Part of a small language model's weights: normalized queries and keys, 7891 steps.
Each number is 200 + 40 x the weight over its row's rms, rounded and kept within 0 to 999. Layers, rows and columns count from 0. The size before them is the row's rms in percent of the matrix's.

# q: layer 8 attention query, 128x224, rms 0.152, rows 0-30, columns 0-111
# k: layer 8 attention key, 128x224, rms 0.157, rows 0-30, columns 0-111
q0,049,256,172,191,252,207,197,253,285,245,259,154,121,148,135,234,255,247,134,168,167,240,192,171,193,233,198,140,173,181,89,179,188,195,195,198,247,188,172,155,185,162,189,126,284,198,160,206,189,186,174,196,323,150,183,216,178,192,224,231,206,215,204,100,179,247,225,143,155,172,153,202,351,139,193,216,233,169,217,192,156,304,260,195,245,196,215,201,206,208,159,203,88,149,238,217,211,189,196,209,196,231,181,136,172,155,184,163,213,203,172,209,206
k0,065,181,188,240,242,247,216,246,196,125,93,166,201,242,238,223,190,236,181,166,190,272,199,307,276,178,130,216,224,201,229,139,178,193,172,198,199,269,129,214,167,176,219,236,164,273,242,267,224,247,305,274,199,193,216,176,187,185,117,220,227,159,214,161,179,191,182,290,224,163,213,234,170,223,202,258,190,207,180,225,162,198,213,241,221,242,192,191,201,123,187,212,232,252,166,153,171,213,209,222,259,112,181,205,181,216,185,246,165,256,210,192,220
q1,043,175,246,244,193,234,228,256,146,145,204,145,233,178,234,174,191,164,307,162,200,164,222,177,160,154,217,180,239,225,213,160,309,176,198,232,177,232,212,143,162,215,208,242,141,198,209,220,177,180,243,238,123,246,102,177,172,198,114,230,183,205,171,267,195,178,236,273,154,147,205,135,165,245,213,175,139,225,224,174,171,187,185,201,216,205,144,203,177,242,255,122,210,180,210,221,125,254,227,172,271,235,186,261,268,232,204,199,184,184,194,255,192
k1,062,277,214,204,208,196,247,159,238,164,131,266,165,256,197,307,207,187,176,171,193,124,161,208,217,251,203,254,210,245,201,196,196,138,195,244,250,220,256,201,149,170,232,214,254,121,192,215,203,174,195,150,216,191,227,197,275,152,224,206,190,235,248,208,146,186,220,149,252,203,241,205,277,199,227,209,231,190,206,212,205,237,223,183,143,218,190,203,201,213,173,241,200,225,92,211,270,183,163,176,167,209,197,246,157,235,161,271,199,264,180,231,251
q2,044,263,214,185,185,179,201,245,240,242,151,171,223,229,197,273,192,136,188,220,252,243,182,253,252,204,232,231,206,146,188,241,205,185,188,178,224,203,111,105,275,233,192,237,245,227,222,191,192,166,184,201,192,182,105,148,204,140,260,204,121,199,191,172,167,197,213,181,189,210,222,264,196,172,168,189,166,223,131,244,195,233,256,261,239,210,145,182,209,272,189,164,214,256,196,174,232,151,170,200,185,258,170,131,194,221,91,185,235,251,229,231,190
k2,053,160,175,252,176,232,273,179,183,132,208,267,222,247,177,180,236,225,174,229,129,136,201,188,185,229,160,173,170,189,253,177,139,197,122,174,220,177,243,194,200,168,220,192,186,207,123,204,167,176,240,202,160,210,219,185,145,207,186,172,204,214,210,209,163,240,224,255,215,154,205,152,226,127,198,168,233,194,296,193,177,169,120,197,172,186,215,160,208,132,206,212,231,188,222,118,225,193,213,203,215,167,174,262,188,142,320,229,171,208,189,165,189
q3,061,146,172,181,184,213,236,231,145,234,183,180,202,228,230,225,198,147,277,196,166,197,175,183,260,200,201,239,212,274,210,194,230,210,145,242,184,210,201,230,179,203,158,221,113,226,173,189,193,214,243,243,200,228,189,108,194,290,197,159,200,225,233,211,227,128,201,194,238,210,230,207,183,165,197,130,135,193,168,185,228,194,226,178,238,208,100,220,179,202,266,213,192,213,147,247,118,304,215,162,198,218,208,151,269,229,207,215,75,140,187,182,183
k3,055,189,188,218,140,228,215,220,153,163,167,226,184,244,219,221,228,254,134,204,191,224,200,196,277,165,241,255,218,141,205,120,218,206,238,232,178,212,230,150,195,183,207,198,160,211,184,258,217,240,168,211,154,159,175,198,134,104,248,204,186,160,217,123,133,231,174,237,189,187,180,238,180,159,222,189,200,222,232,269,208,216,141,241,234,205,195,200,134,166,131,200,138,292,161,183,162,134,241,156,169,186,209,182,161,232,127,169,138,232,233,256,235
q4,076,201,218,181,202,143,161,129,221,224,173,221,250,272,190,170,238,186,196,170,210,127,193,162,182,177,263,140,195,195,209,183,223,265,250,203,162,178,209,204,300,256,246,153,204,161,233,217,228,155,166,157,218,141,213,223,228,206,176,157,201,221,142,301,223,214,189,260,218,185,89,214,184,268,210,172,210,264,245,242,283,193,207,197,182,215,192,250,245,235,186,253,169,227,255,176,156,144,177,128,269,268,217,254,214,227,204,176,185,188,190,247,211
k4,066,237,234,190,193,169,123,231,192,222,241,190,169,154,247,240,189,195,282,217,211,191,201,188,203,183,186,200,205,224,205,242,229,252,141,237,268,216,174,318,169,257,277,160,225,150,166,209,197,188,205,161,157,226,203,210,215,155,147,220,260,197,252,203,227,202,203,196,165,203,219,228,276,230,109,265,214,185,126,222,183,183,198,168,198,223,182,213,168,255,182,181,214,209,272,250,223,111,224,221,159,183,180,211,157,121,169,224,291,180,280,194,191
q5,063,207,214,136,169,162,164,127,189,159,292,235,192,173,156,191,159,241,154,214,229,226,145,303,220,165,221,217,228,205,265,258,190,174,140,118,222,173,129,214,96,105,178,273,237,187,195,250,194,156,219,203,250,253,169,170,203,218,172,134,228,145,326,162,228,134,182,157,173,230,152,256,165,144,206,211,177,224,226,233,256,210,244,227,198,85,226,208,195,168,192,171,221,282,146,179,189,239,221,155,202,173,245,183,183,238,153,203,181,165,159,220,216
k5,059,190,156,179,175,201,206,199,96,274,149,163,215,250,161,200,157,192,148,235,206,174,169,204,188,181,171,231,265,247,201,144,234,239,204,293,140,165,242,141,308,216,169,220,117,257,193,126,139,186,94,181,209,216,153,192,184,144,285,168,184,232,182,207,225,149,231,227,140,179,223,220,124,233,142,243,147,219,155,217,218,184,206,193,257,241,191,299,207,217,230,258,202,193,241,247,198,207,205,197,182,151,203,215,207,300,179,227,163,194,120,226,190
q6,087,178,142,152,246,251,217,244,209,167,157,292,126,216,228,225,192,188,109,150,185,222,188,215,260,291,178,252,227,220,162,256,199,178,166,194,224,211,231,189,162,205,166,239,203,243,205,174,227,257,203,231,232,227,226,180,288,200,204,198,160,260,172,194,141,237,225,184,190,212,250,290,244,147,189,235,151,156,168,152,150,168,176,172,234,220,279,192,130,218,236,222,145,242,217,215,210,239,205,221,156,242,191,174,182,203,181,213,191,174,191,211,180
k6,067,219,229,153,259,242,157,167,218,178,133,173,172,102,193,161,160,209,198,240,215,139,143,198,195,170,164,216,94,151,203,184,158,160,207,209,250,269,282,210,200,228,224,267,271,137,197,223,180,153,205,226,215,149,269,254,281,224,240,200,241,283,216,220,151,268,217,243,195,196,229,215,277,193,236,208,155,211,198,167,180,192,211,134,206,186,216,247,216,216,178,167,260,218,147,181,249,179,220,183,229,230,230,187,133,186,230,204,284,137,201,162,150
q7,095,186,173,222,204,221,223,228,184,196,195,205,131,203,162,164,189,169,137,203,149,233,225,253,265,220,189,286,219,257,154,191,226,183,215,213,291,133,195,174,167,113,193,192,255,235,207,186,224,241,312,212,193,246,169,171,265,221,221,169,161,209,209,171,173,292,235,163,236,181,200,238,233,148,192,202,138,142,211,155,189,191,228,181,256,146,291,217,188,161,217,174,211,173,140,222,170,268,212,234,165,146,225,123,176,210,204,257,176,199,226,217,208
k7,081,187,146,168,180,200,282,153,215,220,255,132,156,219,163,306,216,228,149,164,212,204,169,207,193,197,168,215,159,172,246,180,201,144,230,179,218,159,216,76,268,182,194,241,277,178,247,123,167,171,170,211,195,214,186,239,200,250,264,205,183,266,119,114,242,200,215,172,239,275,187,218,181,183,193,176,115,215,297,199,200,233,179,205,229,163,183,185,194,193,221,122,215,221,178,157,179,279,262,194,213,253,283,205,225,285,186,160,163,204,184,202,178
q8,079,167,105,218,159,194,269,162,166,157,238,200,172,200,167,122,178,202,195,255,238,169,201,186,263,189,160,244,182,275,177,226,277,167,236,228,200,150,184,167,270,118,219,202,284,203,231,199,213,217,291,232,147,317,203,135,185,223,237,174,145,194,151,203,196,227,216,187,230,160,203,205,174,209,159,210,118,207,197,211,173,196,198,176,262,109,247,172,233,146,128,210,201,175,160,134,112,251,228,220,249,192,205,96,180,222,160,215,62,229,213,198,172
k8,083,234,176,183,249,252,257,215,233,226,206,176,205,197,265,181,184,156,145,251,228,157,211,196,203,208,203,230,189,240,249,217,232,176,214,257,266,187,144,195,224,179,233,264,270,304,224,226,162,121,256,182,126,206,144,185,238,209,258,192,209,222,238,203,200,207,158,251,166,262,180,227,153,192,199,267,176,272,204,175,203,173,253,162,200,216,198,255,249,189,165,238,282,121,96,221,182,235,203,200,249,210,187,151,209,258,179,244,184,230,190,172,164
q9,118,188,180,225,214,266,222,205,218,210,223,240,131,215,215,213,184,213,163,178,155,202,238,197,191,252,193,232,195,179,172,190,208,170,208,278,265,162,209,175,161,162,182,226,292,192,249,187,252,187,232,227,174,179,207,173,264,216,212,282,135,220,216,200,163,291,264,159,214,181,171,131,220,242,184,228,122,164,232,155,191,240,208,217,236,137,271,208,164,141,195,248,188,159,211,182,177,202,166,259,202,139,208,151,209,170,262,292,197,229,192,218,151
k9,080,162,191,193,192,276,237,267,196,221,264,119,160,197,178,225,238,236,97,230,187,159,157,194,175,219,197,195,118,215,176,209,223,149,187,185,239,171,186,109,244,197,233,256,293,191,251,198,146,159,175,225,193,141,224,224,245,250,246,200,255,226,126,172,181,262,212,216,217,252,139,181,210,250,250,242,65,207,293,198,203,263,211,146,182,201,195,215,205,183,224,126,239,199,167,191,261,200,242,209,224,209,242,206,213,197,185,243,145,218,205,231,185
q10,112,188,157,179,314,197,173,222,240,211,229,215,180,252,196,165,171,172,186,164,196,169,226,210,168,254,231,143,199,130,272,180,159,221,182,215,261,236,204,176,189,196,228,187,189,104,149,245,190,135,217,152,247,159,219,237,304,251,164,216,229,230,143,165,186,143,173,225,177,157,185,145,259,201,167,168,246,169,250,164,193,209,216,210,156,242,171,280,169,105,308,276,207,234,190,304,183,197,196,198,237,129,283,136,121,187,239,205,227,187,218,241,222
k10,085,121,205,216,310,194,210,220,204,207,206,286,190,284,263,154,231,217,230,166,246,166,180,186,149,176,207,73,162,182,219,167,231,269,149,205,223,219,282,237,194,218,228,135,169,207,190,229,163,211,171,201,222,217,248,156,210,179,148,152,247,226,183,226,223,157,219,216,230,215,220,144,213,248,170,166,215,120,231,213,203,214,241,212,223,219,228,211,161,182,251,275,161,179,208,199,230,123,229,180,218,201,201,233,121,174,259,217,187,231,199,266,216
q11,102,219,212,178,232,219,191,221,82,178,219,215,217,147,170,162,135,217,189,246,186,192,183,185,242,177,161,235,214,138,163,178,258,213,246,176,154,158,161,192,221,123,226,190,224,217,212,162,189,258,173,250,203,255,223,208,241,188,235,217,235,198,214,173,215,229,237,188,232,168,283,161,271,169,184,199,258,256,144,190,112,222,228,170,198,266,218,134,213,155,151,173,215,147,142,130,251,212,190,174,172,227,212,183,187,207,209,244,218,149,227,183,225
k11,127,190,165,179,226,215,257,247,100,204,202,234,264,174,136,228,148,253,217,200,178,234,172,177,231,216,194,249,252,148,174,176,224,224,209,200,120,137,151,196,263,144,208,195,209,214,205,195,283,224,156,252,209,205,189,221,276,212,270,249,197,188,172,101,231,163,209,129,222,159,244,132,196,220,214,180,237,267,135,163,148,225,248,281,159,180,237,245,277,130,216,195,212,217,174,180,230,255,185,129,278,211,248,223,149,218,221,220,228,193,224,200,220
q12,094,155,155,166,228,217,217,199,238,193,174,263,204,217,225,194,131,155,117,125,213,135,183,220,198,183,252,184,121,233,231,196,169,223,239,202,276,136,160,135,241,201,183,221,186,201,204,149,220,161,188,188,247,219,180,222,122,188,222,222,136,231,204,183,134,300,197,149,205,196,138,213,178,186,174,157,246,203,190,182,178,162,206,234,210,174,217,184,190,159,224,204,129,270,236,192,174,161,183,131,210,170,193,162,211,176,198,233,196,107,189,204,169
k12,125,172,166,204,283,219,239,198,282,186,181,241,150,209,209,137,136,219,202,174,209,180,218,250,285,223,235,231,190,161,166,196,170,215,217,230,265,213,115,189,220,175,214,230,273,171,183,175,206,126,269,270,186,244,234,163,209,209,177,240,174,264,204,169,208,227,211,204,278,177,126,237,253,130,244,148,214,211,249,210,190,167,217,222,280,195,226,224,223,178,162,188,202,261,107,203,173,223,154,185,157,197,236,160,133,213,178,217,122,183,164,234,197
q13,123,195,205,203,105,173,202,230,193,211,276,163,137,144,169,193,180,246,143,209,187,265,159,248,243,252,192,270,230,152,201,186,256,157,184,230,199,191,246,147,228,277,194,187,190,165,205,144,197,244,145,172,258,246,273,201,155,118,237,203,211,247,219,138,226,203,185,222,214,225,152,213,227,201,239,184,251,209,272,195,215,159,229,146,138,208,203,138,189,215,211,162,252,213,213,207,241,204,203,183,174,150,198,190,198,275,209,204,233,189,128,216,250
k13,114,178,168,180,133,195,215,227,162,193,213,212,153,192,197,212,187,250,241,165,269,223,175,244,245,245,184,210,232,176,231,186,206,195,183,154,190,195,248,231,237,263,179,221,211,185,202,178,238,307,154,206,304,272,265,203,125,144,260,257,170,278,155,177,205,202,192,241,220,224,196,204,201,196,217,222,227,192,266,223,173,163,152,148,198,187,193,139,226,219,129,129,258,176,204,225,274,194,128,154,196,226,221,225,180,238,208,156,192,178,143,201,254
q14,136,153,89,215,151,244,205,234,216,173,181,223,152,267,198,192,241,169,185,178,147,209,261,175,224,212,160,168,259,107,232,185,121,262,161,205,172,202,181,147,190,201,224,245,194,191,99,219,187,203,243,180,225,143,155,269,245,275,151,138,232,228,145,249,156,172,186,218,172,235,178,186,260,215,192,282,227,158,238,220,240,193,142,240,97,171,184,181,208,163,182,235,199,238,173,265,247,160,146,214,246,243,231,167,118,111,178,116,146,217,180,210,218
k14,138,204,65,196,138,197,188,218,161,222,165,222,134,225,204,225,201,161,180,167,175,166,238,221,221,172,155,182,221,137,256,199,122,223,168,182,200,162,205,168,184,267,199,247,160,221,72,149,102,304,213,215,258,207,271,234,182,250,178,167,220,197,160,293,168,194,221,222,193,261,204,180,189,204,201,204,254,178,239,216,261,203,92,199,124,198,199,154,179,158,203,178,119,247,154,218,208,208,147,195,278,210,164,201,155,134,233,175,127,231,190,206,186
q15,107,242,191,294,217,252,280,201,278,294,209,248,181,156,170,288,200,226,112,184,130,248,247,143,194,163,171,203,179,101,204,212,166,167,213,235,258,250,198,164,203,243,196,223,202,137,112,211,265,150,183,215,144,244,153,252,173,184,226,200,284,244,209,136,205,146,202,248,190,224,272,209,192,233,149,233,164,187,169,226,145,218,233,197,129,256,194,178,174,231,175,185,177,145,198,217,217,179,258,160,204,207,225,204,261,194,208,133,212,241,189,202,231
k15,127,241,200,257,193,232,232,233,240,264,207,213,223,184,137,237,193,281,194,213,141,243,225,187,202,165,97,131,245,156,203,216,156,170,188,228,223,191,232,219,246,208,243,201,179,155,102,236,274,156,207,195,169,217,237,189,160,207,191,210,237,237,196,132,254,143,233,252,188,174,264,195,228,211,201,257,169,213,166,192,165,249,220,239,128,200,199,143,257,221,182,160,179,136,165,220,222,194,263,105,230,215,253,215,160,161,192,171,255,207,222,230,253
q16,041,245,258,193,244,256,166,209,211,165,159,192,147,307,183,202,177,219,189,198,180,194,171,151,166,173,247,162,181,125,200,249,200,201,244,228,149,236,207,226,183,191,209,125,267,180,200,173,268,210,170,174,204,111,228,144,184,210,139,140,177,235,215,249,169,281,233,194,236,219,203,289,149,219,236,205,236,197,231,191,195,272,177,201,214,180,219,245,174,231,132,257,207,171,196,94,229,154,145,225,177,189,188,189,246,183,209,233,229,230,176,194,171
k16,056,147,202,220,208,167,208,192,200,175,249,206,227,112,282,126,174,223,189,210,198,163,290,179,159,212,153,225,202,223,241,196,160,259,253,136,236,192,196,180,171,168,137,265,118,233,211,249,232,240,224,235,219,194,176,258,233,164,190,208,175,189,236,230,206,210,120,237,150,216,168,202,158,234,185,194,192,187,153,142,169,193,223,268,229,189,211,186,224,114,173,153,187,231,151,240,123,172,195,184,249,221,203,209,169,277,261,177,138,157,171,165,245
q17,046,209,68,185,144,258,259,206,182,211,198,205,260,231,239,237,167,116,176,195,134,205,221,173,258,212,167,229,138,186,242,249,154,177,178,200,200,167,221,226,243,138,159,226,236,281,177,83,245,194,191,204,164,232,178,247,169,162,218,254,188,286,154,187,119,267,182,208,108,178,252,201,154,230,236,276,189,265,200,232,226,214,217,259,205,178,234,146,170,202,225,195,200,243,220,204,207,196,227,242,181,203,123,255,134,145,227,162,140,141,163,197,241
k17,061,167,172,236,200,180,249,229,247,236,218,258,201,193,112,172,193,210,144,194,227,146,134,143,129,203,197,204,205,164,182,158,196,331,177,133,257,192,215,141,223,259,177,131,224,215,175,212,163,161,188,186,296,161,195,231,185,218,264,278,282,190,253,207,247,199,174,208,182,197,100,145,242,162,134,161,204,178,167,133,174,249,169,117,221,217,193,223,181,218,103,188,155,153,229,221,155,161,227,142,225,221,239,208,142,199,227,276,235,173,238,187,204
q18,048,204,145,174,167,145,213,214,157,249,236,181,119,101,122,195,76,192,206,235,188,194,154,225,251,234,196,191,253,202,230,218,138,202,120,216,236,221,192,179,206,175,207,220,223,236,198,182,221,279,287,178,259,189,138,274,307,252,185,229,158,237,230,212,242,153,279,205,136,204,210,261,172,178,179,213,238,203,233,212,138,122,126,195,195,160,160,147,182,268,169,219,225,310,218,186,276,219,186,150,189,230,229,197,140,261,181,148,243,204,203,186,167
k18,053,182,252,234,287,189,194,174,256,245,234,162,213,268,210,191,229,176,145,233,167,256,250,203,160,198,217,197,81,190,216,179,187,220,242,183,198,150,178,211,198,185,176,158,219,261,264,164,200,181,222,208,226,268,252,149,144,190,303,176,228,251,215,263,215,215,189,244,228,219,187,191,169,183,250,180,198,199,219,146,211,217,265,217,252,240,277,165,258,148,227,229,169,159,158,208,169,248,240,232,219,199,241,185,220,202,207,228,186,178,189,175,214
q19,064,174,120,166,194,205,183,252,213,210,300,266,189,100,190,242,142,199,141,187,164,222,187,240,228,257,164,230,167,204,184,196,153,195,137,210,245,139,232,154,109,188,173,239,185,219,159,184,219,213,182,227,256,225,177,214,190,253,214,191,211,194,202,163,194,214,268,141,148,216,205,139,231,155,234,189,231,182,217,186,181,154,87,220,194,127,214,201,173,212,270,216,147,236,200,233,242,295,217,214,170,140,156,158,176,181,269,124,168,162,183,266,155
k19,060,226,191,162,149,252,193,208,252,154,171,129,183,149,187,230,161,213,134,166,285,198,181,201,200,159,266,179,164,148,193,192,144,178,193,194,186,234,166,50,248,194,203,180,263,269,257,231,199,208,290,253,215,168,220,235,204,212,216,191,156,214,215,131,180,228,209,224,229,236,244,247,127,154,197,246,195,249,207,208,216,219,215,245,212,195,278,227,226,130,228,199,276,274,149,181,170,188,245,216,223,208,222,172,223,294,138,259,172,194,189,226,149
q20,071,255,263,252,185,219,173,186,215,202,145,142,313,226,217,187,172,165,203,199,193,175,202,157,214,81,185,186,177,220,202,178,228,181,230,241,206,198,208,232,272,199,188,106,158,148,233,233,245,164,227,176,121,204,192,118,104,176,162,260,223,178,214,188,163,186,134,180,245,204,154,168,148,286,200,107,235,189,198,170,237,234,222,208,163,256,176,221,239,169,216,175,209,185,227,202,149,235,238,255,233,150,227,203,227,106,196,203,188,217,237,82,205
k20,061,138,162,177,224,187,140,230,215,157,255,302,197,255,157,186,211,178,165,220,163,244,267,201,180,214,196,182,276,246,163,231,247,283,150,215,162,196,207,195,159,224,217,193,131,226,198,224,237,214,189,177,236,262,166,189,246,203,182,198,237,108,279,249,209,235,212,197,183,150,183,209,202,215,188,232,210,118,200,172,168,135,192,192,153,179,207,115,135,203,188,231,178,113,251,177,130,138,153,224,161,208,74,227,207,147,216,236,169,222,185,279,207
q21,065,242,180,238,227,244,186,181,255,212,236,219,289,238,254,214,244,239,88,205,117,215,236,181,235,194,176,133,167,155,187,233,106,155,166,186,221,183,204,209,140,190,307,222,302,161,201,281,240,148,218,210,191,166,156,220,158,208,126,248,236,190,223,193,200,211,206,142,173,216,204,214,182,277,171,238,236,154,211,113,167,215,154,190,170,204,296,230,170,212,213,217,154,241,208,232,206,180,177,211,150,152,183,196,155,130,245,162,218,203,242,242,142
k21,063,158,188,159,190,207,236,241,255,153,259,226,198,148,185,179,173,247,221,182,131,261,230,179,174,233,200,208,217,180,208,212,141,237,234,148,250,209,212,204,131,175,109,265,206,258,214,251,226,170,197,268,275,195,148,206,143,166,206,190,217,121,210,227,223,169,166,206,219,206,214,167,162,159,270,230,208,281,190,200,155,194,260,290,220,108,174,150,246,130,200,181,201,205,155,206,205,276,262,206,190,240,196,210,214,245,173,233,174,185,190,171,249
q22,078,179,198,199,230,166,201,239,168,245,169,259,150,287,154,188,244,186,218,132,225,173,222,143,179,222,201,172,254,157,203,168,188,218,210,169,235,247,224,168,310,271,212,144,155,138,231,196,161,238,157,179,235,238,193,226,224,205,222,201,220,168,173,254,206,181,151,232,138,219,110,156,118,263,182,149,276,226,281,193,215,230,162,219,169,159,106,165,225,251,208,312,124,240,261,222,234,173,177,224,205,162,273,238,210,261,224,221,199,184,233,203,225
k22,080,198,202,187,243,161,182,204,204,151,169,253,192,230,198,232,170,216,227,184,246,253,183,200,168,165,175,215,209,195,159,249,261,246,223,232,130,204,208,275,98,242,226,127,164,189,157,229,220,201,204,237,191,248,248,179,176,231,143,251,181,187,282,231,209,170,210,218,230,171,224,260,258,175,178,231,234,151,157,199,253,205,169,194,204,242,241,173,144,182,173,220,169,214,254,193,211,104,176,250,197,195,102,185,193,48,264,244,231,222,269,206,232
q23,063,125,170,200,234,225,197,183,218,162,257,230,113,160,185,221,185,197,215,186,196,199,177,150,242,213,155,202,261,165,226,269,125,213,125,173,252,241,169,250,154,259,189,237,163,160,191,185,222,178,140,244,285,133,178,211,162,210,155,207,228,257,273,162,189,210,200,197,100,166,124,307,213,183,229,209,195,201,248,217,156,175,161,143,173,168,248,244,185,269,239,296,162,245,197,326,277,177,199,181,187,147,236,172,164,191,172,196,172,159,135,231,157
k23,070,139,189,186,186,182,176,122,162,225,131,228,179,218,172,163,184,204,211,194,197,208,214,291,157,153,149,180,208,229,237,213,146,279,156,184,225,145,273,298,182,254,229,142,118,174,209,212,162,231,120,195,181,241,139,196,250,192,208,160,223,183,234,205,258,131,238,111,206,169,202,214,243,203,195,183,180,225,175,184,231,227,181,217,279,170,209,239,234,218,194,216,150,208,243,207,156,235,258,201,199,138,176,229,191,139,202,177,253,174,245,257,193
q24,094,173,195,207,205,281,197,172,192,221,249,209,131,204,193,304,187,254,223,206,244,255,225,206,214,217,106,203,146,180,164,220,177,204,150,194,187,139,237,229,79,189,192,241,200,173,180,175,193,210,217,260,213,193,232,175,222,244,213,242,268,199,177,153,210,248,243,129,241,186,223,210,232,184,244,186,123,128,165,238,139,207,180,198,260,162,220,147,117,203,173,159,245,186,235,240,222,232,175,238,170,201,215,133,189,161,192,185,137,205,213,167,182
k24,071,221,249,193,161,214,259,120,207,243,211,188,210,171,181,224,174,248,153,173,238,200,191,142,207,113,133,88,182,230,262,139,183,228,185,222,236,233,260,125,232,194,208,187,258,135,188,245,187,176,222,250,190,243,132,189,126,186,252,146,189,185,109,172,190,194,200,197,173,205,234,222,168,178,158,235,156,211,174,225,228,162,189,252,247,183,152,219,187,239,215,219,207,242,204,219,235,216,251,216,211,194,260,244,204,160,124,194,179,228,206,213,96
q25,087,206,216,199,169,243,218,261,148,155,181,259,180,111,167,100,206,221,207,224,167,302,260,175,147,208,143,173,207,206,217,198,216,269,199,208,206,183,191,254,162,185,253,181,44,239,204,163,198,271,99,203,218,205,208,155,203,181,235,231,250,220,220,149,197,188,227,196,160,171,266,296,152,233,187,239,247,179,138,165,146,192,158,150,203,212,291,222,167,197,177,226,181,184,155,214,239,239,175,220,176,173,138,212,182,181,228,238,221,227,231,191,175
k25,076,223,237,163,218,238,235,196,194,211,186,264,176,219,196,118,222,155,211,157,202,227,250,189,135,203,187,160,209,166,230,177,237,236,213,214,201,218,223,247,120,185,246,173,149,224,253,174,164,183,139,273,143,243,196,127,244,166,246,209,156,246,221,189,213,220,219,175,164,227,198,235,180,207,114,220,276,189,196,119,194,148,190,212,264,142,319,207,174,162,254,249,225,175,298,154,162,293,191,238,211,185,203,224,232,168,275,210,241,162,251,189,173
q26,099,225,214,220,213,197,89,131,250,194,195,188,217,163,165,177,206,204,312,220,194,210,216,169,152,180,180,201,230,181,221,224,149,175,269,46,173,193,111,256,242,272,195,164,200,142,229,197,239,191,153,220,278,173,172,262,162,228,199,227,264,236,164,120,211,188,154,191,217,164,183,153,136,186,239,150,243,238,221,180,169,228,141,176,181,261,240,265,237,159,169,189,180,234,204,202,159,194,213,188,237,174,263,200,198,190,206,135,201,217,222,215,199
k26,097,183,234,190,272,160,184,181,182,220,230,185,176,191,161,114,138,178,246,145,149,220,251,261,196,178,211,209,246,153,232,198,155,213,251,167,239,172,194,226,217,169,175,229,194,136,208,165,255,158,197,172,242,191,217,263,270,242,174,135,236,202,146,172,226,175,172,203,250,140,221,177,192,203,264,148,219,190,211,142,116,129,170,179,137,193,236,227,226,197,269,203,205,241,206,320,215,188,201,184,270,147,275,145,88,184,191,186,225,237,233,219,218
q27,114,215,250,207,138,215,186,149,236,200,139,163,184,194,271,132,202,154,131,244,252,186,175,274,280,222,211,203,165,240,194,190,148,214,219,212,235,225,265,214,137,272,207,257,192,170,198,241,168,203,265,171,187,172,198,157,95,205,206,197,219,251,217,242,176,234,191,274,230,233,191,257,183,161,314,214,195,170,253,134,267,145,214,172,144,238,270,150,186,165,233,106,212,198,215,249,228,167,193,285,173,150,184,207,229,219,232,186,255,218,156,208,189
k27,098,217,289,169,149,136,141,170,142,193,167,218,262,197,212,154,144,140,203,208,239,148,153,126,224,140,202,183,194,175,259,225,212,269,252,183,145,214,218,207,257,235,294,144,176,127,264,256,203,212,207,159,228,217,131,175,132,164,157,250,202,206,198,243,185,218,221,242,250,175,262,208,278,197,197,167,250,212,169,179,285,163,182,208,171,281,231,173,181,160,204,158,193,257,192,171,228,210,214,232,231,217,179,215,199,192,236,226,234,152,216,186,229
q28,123,183,208,235,196,146,238,227,209,189,235,174,178,206,262,221,244,181,242,253,210,274,208,187,110,214,179,174,112,219,209,235,197,236,154,141,164,192,232,211,166,244,169,245,288,166,206,171,160,207,143,198,215,201,228,232,217,256,235,230,205,116,91,221,188,142,219,200,166,252,229,208,212,291,201,246,220,166,224,186,145,232,148,228,171,178,193,144,205,133,167,201,182,151,250,237,185,251,157,274,216,215,208,201,217,161,194,151,173,183,261,151,249
k28,131,180,174,230,188,214,235,227,242,240,197,177,184,185,207,230,200,172,185,211,174,287,196,141,117,201,169,190,145,202,229,224,215,156,138,205,176,145,254,150,152,220,193,244,200,243,218,198,173,144,135,157,225,234,168,246,170,266,212,321,217,165,148,219,149,242,202,179,129,239,238,232,158,293,222,186,182,257,273,165,174,192,187,184,137,148,200,159,140,161,197,187,176,204,252,221,172,226,205,264,241,157,118,156,288,164,214,171,187,175,244,202,187
q29,132,178,249,210,116,116,110,185,261,246,219,157,202,187,267,233,170,184,230,231,161,234,172,204,230,192,149,203,214,223,171,205,233,97,251,206,254,195,176,211,236,149,277,198,220,208,173,230,166,159,205,188,147,209,177,143,204,184,211,211,206,146,173,202,236,166,188,203,202,186,156,214,178,231,228,212,185,182,219,189,192,232,299,221,271,229,210,181,291,215,185,236,203,163,164,215,188,197,304,300,155,176,263,162,167,178,216,214,175,181,231,218,168
k29,139,245,223,222,125,159,177,205,213,273,226,126,212,195,258,250,186,193,181,269,159,235,179,170,254,178,134,165,187,220,183,168,218,126,226,211,258,184,237,242,287,203,251,185,135,226,215,222,125,190,275,172,191,257,171,160,173,189,229,154,201,156,157,203,203,178,228,214,183,161,230,203,195,233,257,184,128,197,176,181,264,241,287,190,281,272,249,205,283,221,203,202,192,156,147,258,271,249,279,244,151,180,260,197,203,200,218,212,217,198,244,239,166
q30,129,145,159,246,261,259,192,219,142,173,169,163,256,275,166,128,215,237,163,170,153,219,197,201,221,134,161,95,266,240,219,196,222,203,199,223,233,250,172,241,256,111,224,162,205,222,188,249,246,231,279,169,147,180,214,185,243,283,196,151,181,245,130,232,191,194,205,197,195,120,212,170,200,152,229,160,213,157,122,217,103,250,145,233,241,136,181,227,231,275,254,191,161,189,194,210,211,194,258,239,207,213,227,173,170,184,152,214,174,192,211,203,284
k30,138,108,159,219,215,244,186,225,176,220,128,183,252,269,105,144,176,207,173,137,147,155,195,166,243,153,131,104,223,230,221,199,188,219,212,227,210,216,185,221,291,112,265,166,216,174,181,257,234,170,289,170,160,182,146,231,221,274,184,143,223,230,159,188,165,188,197,172,222,152,275,164,215,198,208,174,182,240,136,184,136,245,214,236,184,132,163,232,198,262,224,150,188,209,223,261,208,178,276,204,225,252,237,177,196,130,163,192,177,171,255,219,204